config.yaml
n_layer: 15
n_kv_head: 1
qk_norm: false
attn_scale: 0.177
parallel_block: true
init: "uniform"
init_std_qkv: 0.0466
init_std_o: 0.00852
init_std_up: 0.0466
optimizer: "muon_variant"
lr: 0.00219
beta1: 0.95
schedule: "wsd"
decay_shape: "linear"
dataset: "wikipedia_en"
Each number is 128 + 32 x the weight over its row's rms, rounded and kept within 0 to 255. Layers, rows and columns count from 0. Numbers have three digits each. The size before them is the row's rms in percent of the matrix's.

# layer 7 MLP down (transposed), 384x96, rms 0.116, rows 171-243, columns 0-95
083:093110102172150184127193117122107102141139161063106129117061186122111137099158134146114054177099130109141104148088100109093145154118159160121096184101151139116128154133117121095080116159136110131139092130162101141161145139189126039158157174168141070155070130119165136197162103116163151142
113:150064106119137184138138126140119076108068150167133150139160103074073111108147103170094113113174086117154121143172163148137179114144153096204129105151097109146048054137090073112134121130153155155133094150129117125150112117154077127134113149079108118106191146133174108133176169169062137133
116:100141094165167116180077110065154151115188090124098176127160142141153089130144108149149097134116143062187155078145165104095147096131120118159172089096107138182133126176102156124106144045138142095136170115176160098124115070102105184099086109156122160114154154098127101108131118111173176077
114:136167112126152119094095106096183113078096059102133133111173110138150141107142156142109117150127072120097100190109129099111071180058151141126231147145110148103150237104135153134116150124109075088091143145142180134159110131132150115093152094128132116141158116172128181130086118083127125144
092:136171127054161132010091132109103100140152191065118147126164130170172148132151190138133094179122161108092110076176087076118118130142165106146119124164128128138144079085187089089128102136069127116128144125160101148136182122175098120133079119089136129132117168129128144130133121122161101163
102:089083112142104149089142144131118151159097113174167142200194159082113133122134108099120101151119121109064171105144146123189097102132122162207126098098107176125145097098124157163176100196154120125127121132169080124103126091122131123106099108147037195162114153138122156074131136095096170160
100:138089104088124102125126160100045164116137143166095079143114172103087053116172121154161198135120129152163103127109089122100115108117131155127182126162115086132104149112131151144106174124119161096158178090124101099123085172133184116132182147140171142144191152150069169146128127106056071157
110:120093146143097130124164116127108123154134087185069124145151133157099111119168124121191152128153107123131110060119096081189111106131173213148126121148042141129132153193142108086152118202197095110115120131099096121155154103075199095097133101126132119102115159145105155108173093121116107169
089:102069096138116143063121084161142164111138193091134165160138166155146129184079168126136095170175104126156186099136101105116128162101149103094073180118135140104145087114114198072073110135125096156136145169135136198111104170158103103136102089123102138110132178119133104203114134170095131125
087:114122151148189088104157154129171134103124167116218169192150093126103117138106121082123105115172053157175115065135127188184120134152125147136095146121063148153112138111134137135104105048104127101153148111151095126171155170182150135104141106090100124114119063147082152109096137103086107104
095:121113145196144116109122097134140103172107064069145052123167110113137128178130137158171117101105154150126154123163120136131065125199161155146155107128107097092150121121167077142178129146150104138111087184065126115133148144122071063107112124195189069104130097137163175119132110149125093169
099:157151103164104143141142169089125119113165087161127122172121149148186101163151114126129088118167067074160109110170102120131155178058148143137117132093123114117128100166122168079144103110080151069101187167179131102151129104110076133116049093146160126155117181167099143153147124074062081138
103:145141108139120110139125080141134109161129172142121157106132103124173135155155128147092135092118126087118088138044141078184088070011115133139101134134136153124136185177151120184119057108179140075147167164127103122129175173160137161097104121090105111141139133074091133189143114132128165149
077:145101137080118155015175094108134160104136143084131144071142181116149159145072094117101101143150126096141156147147101133137155162064141124118130170101097125109099130091123088163111128161133174088170074129100104157132141121103119164137169095214103156132162121180140112150128171177143174077
077:160143128089116147104154109095105107197137144161117103143141111107196122156171115072039076146156152194133115093130110135102139132147186110140083096135071152156160106129102085136151148172132111097145097110142135166120183143136071096058150090135141097130110170166151115162157199107096087128
085:146134101219101121076176126112138157163140144151147169211087118126172103119119149136108137192114108192130144087168073096103158119133117179181173125135092092107095172104112091108091116121104118071142144148160149123120134122132119106090105161109152040128154074170077155154129111135114118155
093:122155114102133116083114129133145090154114143199187065144125169099048137109161180131147137107121114074094083118154159103112103112138100116176148118112112134103110091093161105143117156102214107138208130126206135120086144110198107117096139109070151104116168124166148137082154136135140175135
110:154107160121126097130157147202114145119102148149203078088183150065098127150097124093115130121102131143141088130090053137160153139116145106164030098121141119103159122113113056138120140165140146202143113144179113199102148160138151105140127092141119108111105164127115072086144111115158143177
098:108139098140165123124107080107086166104112144086103137092130118145143121090148099135121134133187095107122139081149141095133160156165097175074137109110083196124118141127147104092179097170170063140145141138059136144155145173163153085078156165112118155151125131095133175107140161110137188012
106:129128157202116070136144131168159125089100119067128168105136129152084068091151139115172055175110103149111149101097109113124056115138156154110164085139107109146163112130145090142147113125176063113134149161088170164163134129173136104123103138199126146102079136140118173148180097181094156083
095:141139105112189146158094122104152087126129101076132140141191162146178148117091154121116131182102127112076155121118198184114128112064093101114146111130082166127162166131094148142158155074125056158106129104110170118205074141124096116190160093155158137151082141099145139101084159083159128108
097:177090119113128121120095122186121135100158127174078130156196109162131121125189112112161162154137098143110136120090123114143112071112119114094101130120131172139129096100104222125148115118180102119136134131112101196080176122088098112092193067182158137104125128078126156106121082058157143184
099:152134148178157100144156138107072111126151085140144143148124168168148047121101144121121227102097093079176110149128172171095112094102141133162148145120087148129132093130161121204110121096128152161147065056161124074151133175127147114156132114111140093118115144058111175141110083101110168152
089:128142122135160119110150157128144198084075101089084161138140182120085094136115125080129104103171163089182114195135140111151128140091164141182064121110110152140140192137121083126121068111110158063148127067134137174090123151107124077119127130164095129078120150127123176105154185162177179133
105:129128084059094048155198082128177110135077113145156119146123177179142117126116136150114135129143147143125154209088121163135157143124141135134114138180105068046117114117064103071147103097178101147126147164129147063157124132121155085102153136100117133089168093156125134123162165157161102146
108:118116170125144159080113140140111146099115127169081143153107072066117108145139148120106149124145166220060104131183093083149166150092105117136141124188138085114182133135157177114149163144096160099145101127131116208079157181152099099114109127135177137094078076166109129107117166114085130085
118:065149159121202084118074102159109154122160080147126125142110125122172164120143132104098137179097088112087072095096123144100143173165122152107090175106129120167159173152076095159136194142151047109106165101134156150179130086135124147186120105083100111043126138142131144129144166128142110148
095:143175120172054106165144116131117147133140134191098098129157110118071118069131138163183081108109143106138137146174128146098127133164143148153155151177164150152134178165092122091169184162144095194137175168109122081106101153083151130113037104164101112081097118119122152136078115119081096101
090:143146114112119119129128103118141129144143149112172157081126132132196137133075113152148166033126127113089130082153096082137120181167099166155154102178086092115101107123147109122139201149151042197174122114108101088136117090105130146152152126131140141166113157097133066112214090174139137107
102:177169193162077101124163105129112105087105107114161161101082148123154152153172123092127137158153128075180093146100082112105137131103143158161182132154131022081140084129149155128123135180074124135109085083088156163106165137092102114128164063119127136140120151134080147145167118188156117106
086:171165140164092123109091132117182171130101079165175118155109126088185159091110083140098158138109115096115100094111131098153166100144117141180162089164118094038170139163173138101128139123099108116160107149159113187141131178128163082136122099066148132130090151110117168183110056105099172103
088:157159130178119100155104162126074141127126153082117120104122070124131070184139165116086184163110138174115122085136147134137134123127150096116084091127168165149092132152110163133142110135075142065044186148102132160130147137101084208107134079113165145204153138119069140107167102104166133126
096:072152093143131107143133166153171158097153098140110118090107093148135134141148124162154142124081140113133090102190170123086100160099180139119071153157081167148132126139127156176157110076127106092118219076052058152123097170099135172145168102159109066150180168129117145114092118130109134132
095:102093188178136114094123130098080120132136121185085115143106153142054128116164138094092173112144156128198197115149149132173098127105154108137218160115095107161168110131118110115153129081102108046143113175096113145144143125171112082128170141093184133077160114075148130120107097118096148107
139:116137190157118135110151145100120105172210116150146122133079102118136168122128116128135112098079080162101125137165167143165111174115132117118160113128091185193124166142147065100113145088078100104118094164094100082166117139147096148201144114165106076189162069100088098079099135180120124126
076:121171124119179124093154123136148181140141123131148102134099111121189148118158070095136038117033142127117113122118135104187129094151140153150134160098147179151057118131075140087122128134101148077172092154184102079146098144084141140161155183126140101142155200129109112155142148092173096110
102:114151169138135086136133137097202118105076076089112138070125138147104112157110145131149117098118141143139104131093183105090106126108173219165117127143137160091149131128148120099108088098126135130128130120105121151102105158162074075126207154190124108118160093107166114162182051178125080188
106:149092072154140109076152147109126137117187131125106135126092168146152186142132150077093180139071078140067124094092113109190126097101158136195161114128134153089116160121121112133067102112148150107103129178149125083111189102110109192071188186115094145104161100166130100105134154102121119165
093:170109108110147099092089097171109118197148153116095166097107161142097132129204178129144129180120115138096069132108112103129077105153116120086123097140115219084114147153141064198104188146104153109176191196074131109123141087107132176137120134140157095132129105157101104154142111139125121125
083:114157096118152111169152107160093161178094159155155109098120065115064122106115154103098197050160130176156116165148131152142163137191088059097142099133133099099172076125145124136130162127137139101131209136144128164094160148071125102139163145106117088104100084152106166092161153148133110078
114:172125137174137103125108111129154123114045049075146140128157130137136144171151146098066197160174151117144104081132140128035158098132117125165122162113106064165130127099132175152163115176124115093102114129138130097132144160171058146087143179157121087101134128127185092128138101130081104156
092:114094075158107213141134141154148157089071118120174087152135117110133137128064122123114189113144147074157152085095128144147143108125162145100169132131110141085139129132090107208131146127102134072117170125173143112173103141087145090164160070103122182135153192132045106105147103079133161117
124:121144101177147159105123138131098132147167115105142139117112158109105117107111089125125118116075105120105122126122156159134131163146130076039111024176153137128191148153137139155113104100092143150046193141105145102135202157143167098194101137167171157118104137075097155139092158181121099149
098:145144101136093147086129123166140130195149070103156123092128080161129130161094124132130096168096172105131198144089092149124107122122142126142133118154108129117135143129070154119216152120127102151106131139120154140077158135096129118138135103177160151140027168124142158178083090107030137193
093:134118133190099094137131196084155123164158117163158142126112074085148115109133094123130123225120135090186123143123120070148149114172153082129141132073110140110130141105157189093143135105133068113094145152167114041127111145109142030165123144167096151110109140152162125167154122130100172134
097:137114147101178074101093170158200119122159148121079218172106129116172106099078116119126114176098174100105175119177117132136136118122126156101140144140098155081161153143089098122159135135085145139177085048139154118132083153084112112099096133144167126157112134172081133192114148095093142074
104:095128152097137084189086107103129124130178109104093126104134092186143157086152114138128102145157121133099114081140126127141047132125133116128080053063141106163160168056107111142094177147178172205114152141131087160143140158074115121183088138176141130157131148105140122142157102155186118095
120:095119127133089158180087120107115082142157138159074095130129088153090045119169116116121150136163132149221150127143135083147108106184153121141220103118108123114132109124052148164085114095115183125117117116146165167132172135108156078127131095189150127153138105161132086075079140107159151124
095:118141137109179131147129172119130108079115089057105138091127177130089094138069120153131136154140124107185129150088169145154108133090093143180147114175129141173039215074102114122116091095135092189134137128098154085188117106108118137155145164122116168118147151065130125115073143170152163119
108:117137101137089161134062103182144255134145092095087127112187145075183105136147110104124147135082081135111148137128127171181117101117093115083152113162170138180115088176139162133116151065135107113124136169146153153144133096127078165079079131074130157096113136119109147107153113121130161125
098:132120122111154104112120126143109084128106150110151131152145113112168083122176129125082152084155060151063145128091121184131126129164187140115135150189104084069133152121116161140124031153073188134081112131144154080135115136137120161175105132113162119132125180131171135104093180139177096209
093:089151095157098132191112124173153102164095130144193107133166147074198183163058147105164119157114101146141131116074166150150103184165073123155124143092105090148153174110134112109119118111053110135094166130117111131204094110148156114152120101108110133070105119128148075133112126146192136093
113:142104127065122179147107081118137160111132085154109135118111153170133116121133071227151087170117152129171184125141120150168110130078130132136125119115107101128078148113130091159119142148187117181120144090089155086115102111154138172089148088131146148150040113135150241103107104118119100111
101:158090140189095147108136134100136094172087130147183083143105082116184073206089126084122124146123123128154123136084130107130133163067123084158167140144185143110127110127176171143121146087200118131078131102154139152128175141116153127120072061141126136079154159065134132203122106097112134144
099:149092133127099199115095104155113178134076155147122190106123156125185173187125130184116080198169123094128141093135149132107128081135081078113096062120120145084168095095126155118101107139098145171147120107141144097125124136147089140222087082092115165136118166124174099108102146111131135089
107:123086107126115125165114165138083099132113111187145172097103107127114195134176120134094135114116156107120188104132115110118142131088203137085155182174135134125165042122109095130145132128102082077167109152173083133166118107117135179145191120136114082117157135074125139124166133082185086199
118:104087149076205085168163114128116110130126141117136122136110151171137139124184068069095121109078114147093128156128117139068094125076113131099124100175152106154125165093167072107097156143147068144135102177133181126136151150089118137151169169032164135127140138165082187153120129144158111159
121:128158104120141142108077109136132172098154120115103117156131130178084121141083140182091081117108127111110107148172122100176138141243156180062169105145120089156115122126118151123114095074066106174147151154130153138123152165131125158108071117134138084101134176178092190145093110161107085180
095:136132110056128133218147105109134094158115170142109143095077078207144126091129136175120113099133196160071107139169166151154149134076089121117111174116067137125080155113129084083196156171135140112144159108151167080143132096134099138140107107096187104111143100164126140129114092121163118096
095:095117154105125130110069136105156117127085117136117117115170090206189108122128084101115099158123120104169141165181078122121164219140139134117109135093069084130131103120097097158174119089193088151135081093081131166128130108127169186130103152162120073106120178106201131128116121172144153125
075:101197185081147189159103123080140163123108158130112088097094141098158159141150098125108055137086141100128149131135110109132111143133072118102152140165136169108119117142105091131081097135143191126144096145213110122135148088159079097090141109146112097100153108137149164234154159070097126143
097:085121077094080112129107154158143129112110111146187138146153134106155186095177096141101150150057082117180151023124139163109106085078112145119108127141099169151163138167090157182120149154101114171142179139135174091115119110155132168076213140143117114147165122087108158125089129132131143111
110:162160170170133154108051092087155166126131162180122056140138075167141132114133148155099144107130091051098077134133099083162117125136134121132172100080068151127201108162108179150168139118149129168110144134086153125100116098159143097042146136130124139110156085129120108083125172164111139164
097:131129071135102113181205081184093161088139105118174194126161104122202159142124124146138100142119070083133137079125099180144148053122109113088120121120132089137148147140106134168171081136151180126112099111110141090110196123066152135135145158127083136123101147121102149098186173111137119089
104:118159138143110136145155111125161157054102149111109172112101134135112186078118105120114148085072158114151093160106189137090144111212162063151140094143183104157143061109113133084111156101111190185148155150140134152102102086128105078164106161104131149111164121124135069123120092172175082134
130:129093090082124134141118124119106156134158167100071122084147130131177134186150179140100160084215134109146135040117164116099134159104074097082070095139098198155125188112148136130121127166162112159101171113128111102180136127115093169120146150100084134117151095116119094120113189095174139165
105:141118130148122113148063091151119110185166169113102188124167116136140087160144101097082129134171115152156125103121172188157190128167131052132122177094115112150149132094088167139135121151157108076100090102149101085143098076104092111183132139224079090106112126104116165110137165095099147111
104:125163146175091085092122084135123128165148145122118087146143099132171130125153160178110125157120126188082087123149078138060137131070053072169114145106113197057152096086130115076098190149102160174129150172146180120087159152149124159165131114120150089113134110124121118183131162133118115096
108:129144153085086195139123149102144139040097128117087120090182105118149179132080116140068173116144102088065095093095113107095073112169082144175158153106126120127157149195133143084166122126150158155083143163112158175120150134147132131150107138139115113152123117137205095160198110141103153157
085:145132090164166134186121121121089152154056122085187104134125154075082152147150145058129067150119143127159159057139161153194126107195139122105118126110129191142117142132120115069132136106147110078121082163191156094099051097119150155146114122111167127106105135132120133130153165069136157132
103:162111120191151158187185104108098149099091121187148140152115160146143111091073087176171110079113101158098154179138125114112181146123120115148164126146121116059167105163097091144167160100144116102116049137106110121095124161090117131057081109150167069128120136158123142149167181118087090129
087:118184127160150143090076130107120121165114083152180180100173125131169141118147166096130133153163098166105059161089111077159135093184109108165134134130094109078179119159162125135184124082163172145115162095162116165113166079157124116117122071110167107094123111123094082187129162161068142103
076:166202159137086159187157056083068141162091125126113113182073149117177164158135106135112010146130135113149136126174102132150128141109143109129124158096159190129163132126157113135127087100119107140136094140159061107075101138119098076148127138149138158119143182159130129150126095101148082110
# layer 7 MLP up, 384x96, rms 0.126, rows 172-243, columns 0-95
106:106145140092070131157117175153137140207114120125133107197111108116119150177183146087164083154084184146112065160112160113141099116109104101154079141113107112109123133088138138164183096174118162107118131098159123117118072134121148083140119104106150086090094082178107138106112090121171082218
117:117141126077071129173158144166161126101160150101152086111158148159173167130096084096069114117102096169070165105155131152114166140136140127134038155137123145096136170141166088136135186155126116147105067125111155200155150117138138095181142098183102126127153080150185119080152103105081159100
102:125142106153147183176089127137168110185131134096081192054133095156155216108119137063178095100129113121160125139121153073179120146092123093166147175138142152136129147130153075112166066140115134149091167126127167135148111150170154090125062127083131090150125094148108099121159101078139142095
085:185065174090130187111161144177122114088134133077093127130096174121100168160128181133113115124183139146055083090119140135110098081171106107149122136172128102145137182114167127108086091164111155110080150108112122126125112150129090123125140147086187013148154117081142140116140104124110139169
098:092147090067096116056154079115158165119095111182100137076140121123184167148159098153089088162121108105116107109136096076176154131169115139160179078154091135145127187176159133164116130076097151081132102114133171129104104114139193143141138127127154115190127075090136078108133177092127096119
105:192129109126044161170160180117179082164146106071068107154110147086142155139124155171083142167167105127166128113092185147135141127095071095126132130150133101124105186124108146085107145176167166129115077136121139130100132157090072163161092122117072060141125094107125146176155148102111129135
118:136087119142108121145134113074112147104157080148151130069048153122161163138168119124096145139146074147096157076140144153161065117165170144132112134133140138126092134204145085110123151069098112116112135068121175167142138109175098169101146178129174119148108135100088085131236112114105124093
099:065069110143129135107143088156152117144111109105161106138125110125107152063173142139162065142130090140104124129163151132043158082157153122125107137104119098135184075163181136198176154182138143116123088157140127041112119106129153108140156131167126087128082162103117104075195101101127095108
088:193186090106115191160160107133137121081154119135115098109101153145076095132175148176171123115193188106102154176094157164094162133086145073125082138132130149128066119071145122101134186149184091106144136146104130083105033133108127172141142127132094118096132120093136148114107099114112101150
104:080070107122156188160112111142109137109142162133096153152120151140127120134164105174137138146167146116165055171111146139117163118097034118085073170091164132165118146094101133132074137123074167136183139076153069085081087156120081134154118140182110168166122125111114131156116159107184097120
103:122107098131104117143163085161075130159087103137101200141135162115135123102134155153182161152164071066111169104106160124098137197131148145121103106158144143099119146148180135109106107132073135161196124121130138095193112131160088159076144131077097138086152076096077060102093170125163163123
096:162056151195105106141079102116117118068147119076089137134125127113055086164174125180123166137097102146118100153144116155102180154150178064160077125160116085119152147180157118169152093130170104116114148118140162141079117139135137133108046101138118166175127125139130114102187150125130140065
077:118128147148105118131069100053153129132128058090166122086173092160085114147135132151159161113132128162073135115121171108133131089146128175138184154171130136146098178135155172117146105116164165095086196128131180094089121069161198152144102130137211122092101105113113151116116167125131069149
074:158111116120109086095140124163118085129160071111112158138168141092097091139152175102177153094157095153098115161120174109165170148082106132186180112126125114144175132155124160110113142115086080123123121100092173116130122085136150170128146060064188119105130162141209046080100117133127155172
102:105184152083161115157073118165128122085147095133079092022134179125090119115135071121169151130128145071153106135097172135153146144119125092114103110073165169156151104157140164150138137114174114204139130070091149140117125157168135096174164109168107183112114193091121127123130147098160113138
099:186088076151156147163112056158059148192172123111149130103102131139160107097140114075140119090097130097105096145165117091203193185053092150077140106138131120107102117126082109132146105161163109173136096126161075081147174109134160125063112155164112135147125141146156119111126134147126108137
106:148075136089124119132109128110141083151119116131147204164145160157173154138085118135155148130111100194135163171111170084084096150152102096149114169185151119138147089119115111152075145146114158145169095075103102108161126149105136117104124144162148152175189079086212120153098169118085086054
107:188119121085126165153117088107081122158141136085124101095127116150139069118123158191123138115131140085116171169146168122141120175142077121121139058147211085074129131136110096145072196117110132139137117157101137115179098061134108164184094154116118164185138127139099164094180125155175155109
104:159147094067132108103112123119109170143158176144120129115084101071171139084129078111134143124150103122089054096116123085162187122108123164155123154135067125126181157153084108136141136158158130164166149129115129028128102096146128079144174204082158152155161084154109076118096160104119145146
098:085156144104131156146139187121141153146135094166134129125139088098128102150083148175100134118092093156189117184127064094119112149133106133112115192092131074092129132124106094141106042108073086122184089126140104152131127120186188195079098145147121133110135176131057151156103166154136138167
095:105140118088143183113124149087161131145148124153107188122099102117105149092128141077098112128174121067124108119139232118172099196111120115113166159090163157146164168136111108131078099086143172079131114142087101097148164139112117150115097132122135089132173077176131087150161093188167139055
099:092132093117117181135078143140185120110143123136205120158121124107094177174135103114108093161182104189098134101125143156166115135106099143148075120174098097154138107104087157114136109129108169106106134204175118191079124058164102093075094119189138147102119132177113068095136133153156149140
086:099114127091159129137151184134135138158195083198112072062108148136171169115146128159103188195092154139145145139157115140095125148177099093124175077135106122134166098122138174117110187083120107135133105153095107166134154120110069156156121105116174096171110143115167086127107129064107061120
110:106152140139105122144105144078087144104154156120146152090156100141118159148149146126177137139138149117159072076146087066111165170096146098120145149063062167049147104165119101158132073201205178172118116130160138122112189196108125117117106140116158111131122120126126122127058140112125180148
116:134111097103174136191163131118098103123196141099130161135100153172084112153141130086148087179137126155136123120145135116123188140169108074111166205110149145124117133109111151112167110127097079153163087148117097107122124093164202106108202083164134184071092162173097091116089174132122101094
112:139107128133142147124103117199059105156091161160119102129157116162155144096161124218118156154156130178083114129122171131068096122161121121079102142088061120110132101070138143129116125152132135168088134144094138114136107168090128134097059135164177174166175115113141127070114171135196067119
096:086167099133218160124161115135148095119118154085127117095137102115176160095134076144047154128181153176115130152107139095095093095128120158160212153219104141154121160130146118143136111110181133110098156107067161184098106088089112127068087136133138163124113103128152096149159154123125121126
097:137131120160177120130157163147127140139160118091113144155155108112107087170138095104126066138126101185143093083137134125104144113132145094131093135130158143119159177137100162184111114076110181136044117098203109201107156139134099109079110116154154131087115130119140170169066210144171070172
109:102095095103146098145102118098189093168096124147120122104211125104163124146104185181156111155177149107147116088113108077145139106136102110050100165138154073141134133147114061124087131103174165115127163168162134179150153155133098157135093149171105120130098122148184156102155119054176131182
096:088131123122148080159145154136139073094188140126140188111176079152074074164128123122161116128142102126122142157101162176080109149157164110068102139115151148199151129121124113188168079123136137056055134116074111140127138075135122133124086148185071158123136110149159141102140184112129118177
092:157123145099120138106134120156204165138105134167093155160105188071106084097143125098104087085151148114129138160167108140160162129133149135152093160108121130107102124078143080146116174116143172142182100159160077129138112100110160039116133115110064139020114111130173137116101170159102123181
103:147121079136143114139146119135137131172210121080134183166069161072075102182142182166138077156152184107148174126080109123088130130129068102118099127074110123193106166102100127102105117134118131128157068113190187090150131132133078170083176143120152119123105134129102112130105137147101120091
093:142076091122134128187127148126140115152119101117178129096133040148117087105115105129159125116149157193141130147120140058084137113141114144147128114225142125105076163135133109140126087172056109224136161146146105112152087118161109149092106151077120142125147079174105155167072134130133083134
122:102053069097136128147097105126099143178140148161112092071081111163117097124165160080117101140105167150087136163132153092126147111168205174139071154136126128147149158127114121127104131115184152136161097112149139084146126154070188085127176144195125102096140116149072169140133123103065129072
073:177087124068161144132116171149066137129144157066113158134115123160090131138057211170119176124194102144135118170155126155120135103129075103098178100114085109143146091104141088108117162108178124073137109088091169130119124123114125163104110114141152161140161126154153156089162055144091126193
104:068077116061092124169109150174128138181164139125138084092165084161124211127104130135166122095137127167052072125171141104131155086125139139081094128150132182105151113122161125185122146143152122129128176180090125168109108085156139129089127139127126139098148177121130142042106073146128099109
112:116108103123019091109145106153051132127159138137146157146151114098160121079161129088139137127127110104138163094083114153092155164132134155102149117132172165109144113179143122085144122152126094101168069141140141068115106122182152103136072108129160165138204069186136113143118155115047134087
113:116122108098083118077107109100100070152144109103184104177089128113140156131112152162171194154146156134120102068110105131096137112150135080181197115173186107154074122130144067095172138134124099094168122188146099146116154145138161141133110139107161106173128152113080066132115105088170121200
097:089144093110157165135127136126156128109205122099111121097099211099175121105124086156133015151104152092068160129139080079157080113091146194150135180091122153178147167125121127129141091158130130133126075057144102091143102129155150157115122077144137129123144155092150136173130157138131117105
111:172148159112165107111134111155141106141104128137143088081103071138101112109188110073116184104147127153094123101129146111120118051144073165150150161041122118179110135153155185135160107194148091130086111125126102103142127100192151099076177148144119068152168129178093155124176088153107131143
101:109109157138154092168188111115123096120131144152123157082136127081033095138176088132127062124137101149145068151208114091091079145183145157105119112175126120207089145094132107090096181126134105169132147135130189096146147124126092130101088171141150089102113141147144091167162121123113098098
104:125169090112112166103091144097111142210098174077089118111130153173080124120172094153167135199058116131141102153146131129111094180061133156127148158065159166093171182154138154107089074095191113109136107136165118125163085116133124154132095104132117157088138129146163122145129091128077169115
090:150128140095124146166133167153086122111090098157112147099171092133135142127121111142105172115110121109134093125165167052108167181125118132128128114118102160132161175133127120154087125143056174075086165117140160161156128123123100162063109175088173135139174086131109098150209088079107092036
097:061128102132115096066154153146150106136176109129169141192118178136128103116149104147146158147082151114108132107217139101091127154135077149153084140081120068125170098116142156164135143137154136137152131093123084153077138090124169172067128145107178097117172126176109142156159092187083108066
093:145111120116079171082098118193107173074102163145134131116057144169103171089146139142133130120127105126179134127135165056162157110173127095139140099116059131116072135157224089094149151137153075107091170134124156118088147176122160177132158089139158095134156091086139120131112127144110100083
099:072120154117102079112112141019092117131176109144123091148078116133091109133154136187160110136141127127170136140140160078145149156069116108136200114136165135176120143169142096086190134159115148148169106125165072157097091173124183177157146131092174115125093129139056140094123135107118125101
111:096168152116134135177157147166116095081179077084095164127190085093157064102122097129082125133138066160159110160139136117048098096175077127108087113133147200102161143195188156108107161140112167137092112119130127125082117140104168101128163131158128177081099143127168120129146155119144141128
099:121129122074141150110163074099118084173163132104117083082103142127191114140145107085149092077099123139129071098189144189058156127121174083085147115153146117141080134141116156183079122095143157121111151180194128125183095163097142173101126150142173060141131159171146113128119111147151141145
101:133082079108108135099093154136119139139184157146067126202130175127178121124168149111155087164114194118148159143183050158156090181108102162114112118159103144142119174132129117103071192131092124101109098119090145157159091124089132136178060150125145095176119107144112126156141149151066135098
096:191111147129154134144118108171096119145144146177142062098143100089097136152118159132096151196113148143180116202164140086120151138085091158161129064129123076136100146150153065195092122124101086071109155121098120113119155079097086122116173125148144157093129065146171153173082159143108121108
097:155098130076118127217138178154101075124129088176101169126097092151091132092129110121117159076125121118168139127148112136076127102138118130103145164135135081110131164168054168072125169148149175095082140085138098141075104105077149149135165148183151157115127174110121131175160200115096137172
098:083141142092155092117087105143122143167087095171128131184080180145129139119144065149090151149115190176132131107157129160092182079116143104154154133157125112094100174155137074136186130141093153126083163121126144109120142102121083115182096185118190075173128082178094110163130110085104096087
105:110200110101123098131157099155135145126091086155132141099113108147128144162116103142118157127159135078086102157126173110092142103131094121105099084162171114120164093136166050139092194149085134103139047115109160084133162195092103098160188142139090131127132140189164112096133198178143088109
099:145166142153124181150130104018086139134134113145127102126150123169173097162125104152065126102159114159167161109149116118058122097142144175127205122118073057142169171153123131121156133177073085162125092120137165094163149089187088132159117174155144105158136108151117109123136145154127086144
105:183098164170074136100146151163141083125082123147158143146105076096070125074199117107107117135121161091113186190132111103100108159151138132169117143156126125132131075150160088095088124140053136117121172106124086109126203164165085175136137140068124117148124056124162101106149154138104107141
099:150107116139100085156178135132131113166155140111100184142183078154161110100126126085092179110086069156115151174147170146113143110066099115113129150156108126147111175157179094119099161172107090125096100170160192089127124104094125133163122164070117118126117107141175153169099074093196083180
111:157126141093136089175083103182189122113139113131106178118133127101151102122166152084088124224159123151166168092118123091116116147158116148126129116140067163040075143155100093118072154129081170073178155125148099182193127125139125127134169141160096100117115097129174122136165091146112133131
098:153140120121199134117119086111139192132144149105107134178162195100106090176125125168150160112096112178125101128112210157183085143090081090084075089124112078151119131160108109092068121076163151093127108189160185146088082107089108169103153145112131130126151136170131131121138154157118139121
098:145153128101093057135136123082114147166108172098102072121073140131096115105159149131170176131091092135120107134134170113092156074143100123114146109061191107146141167119126095122155127160124081171208133177117135080132139126126124137147192214085133086148142140125083110175141143107197150127
066:081100170111064180139110069142143162086145153114098126161137106151114102131109115149160192122197151139058113107114109111155153192122160069125169088124132092159094083186143107124099103112120091197107192104142145111132132133120157115120153156131183102100068089099129167123163127134084162113
101:132127144120166143081157165129208160168100134076088112104053097105088149151156109152120114130169134116147149175099096072197099118121104171141156094072093101136101162103139126083109107124091150133128123169142144087143115119156116165101131165127110113056074154178189161127183155073142105131
113:152125111109122086121104108080073117140122165150160085096120128167110140129145128091184108120126140127166110127172134131147186201174088134164164120099075084132055139133135074073136152101131070105203153177184106053133139163180092110096142146102156127126118087152134099152083115136137121153
102:190121130145176110132137102102108120135099161145060145110146135104085091108166132102150176093053120177097100147072074170110127148121119150103128110083080136166150191141160065137107156166164118123119119098086164170128166115145157109082139183142157089085210115113142120144149152151090133083
113:091104106111124087153133161177188164181155106161113116105097112136113067140142142139150063151102128105102132169136134133131156157075110174122195136108082133151131187154098090188174073129117101114071127138115072112156153222119161145127134165135122110154125144077106128125113186134058116135
120:154135135054154113096148121150101110116156143135128104124094110179181150172133116156121098160130080142105085106174165111150123128153075078141093054114100124150154076115164121166144153219127097106144131178132087162131195159128105148118163148117160157138095151189117075122101124189118091071
105:092133103161122119105147087179132108144128141182133188157121145148096160164147135132152122106147092077086120106166142127129163110120144110081144138087163100080133095117126153138026067121173226150103129120172129092144139151083144190174096100155092106098121097128167106150086117132162067139
107:130107072158206059103117136139092132104123197126178122117128159146161103120168087146103154127114152113140111148156124141107120196140166095126056108147132104128150148152134144125071085174095149115093102224139175132118159089144160148087104118100111141100100135110072114124092105159095049125
105:120091095130128131112177114229157162107152128126132192142067104134131105162126151125124143179120120147182177134104150099106122137081126158166135152083136138099124197124079095139091126141086125155075088102163102075148115153172147101104198147126158173132128115090119169124059080125142076103
087:154116119162146208130123093139100170120088135102123060129086129102177073185089132179119134132096189113075158143124118121087110176099085174097098070121144176086129187093147126101120124152160151096132140141118049132153100101133085146094156119153128174082154092145161133119097131117110093176
102:104104158098095128117137195156128052166135173109153091122101066106109124156123169108168094159104117115152108118158165126095087127119173128137102151044120160086099101147175120114068143159113107089133147050168111123163116099199165149144157175092100103147111131126152128142127098089148199150
089:139101150152118167184138112138115124116128138093093111096152118177130133147072122174147114095129187143161110113160107142132126107000099133119135089155107059116168112129087145081147113167140093138084134149103187111149083100113192088108158075158103159145158110106166107116093139144119108185
067:077098110086109108058154118158187089113186147142156125090118091168071152134146160118142217181157132117131136195101154129158094082150126168113146180085060083167139128112095161111148158155097127105128141102088158132162112080104140183099097131128132126129117093112157121115119150180136169166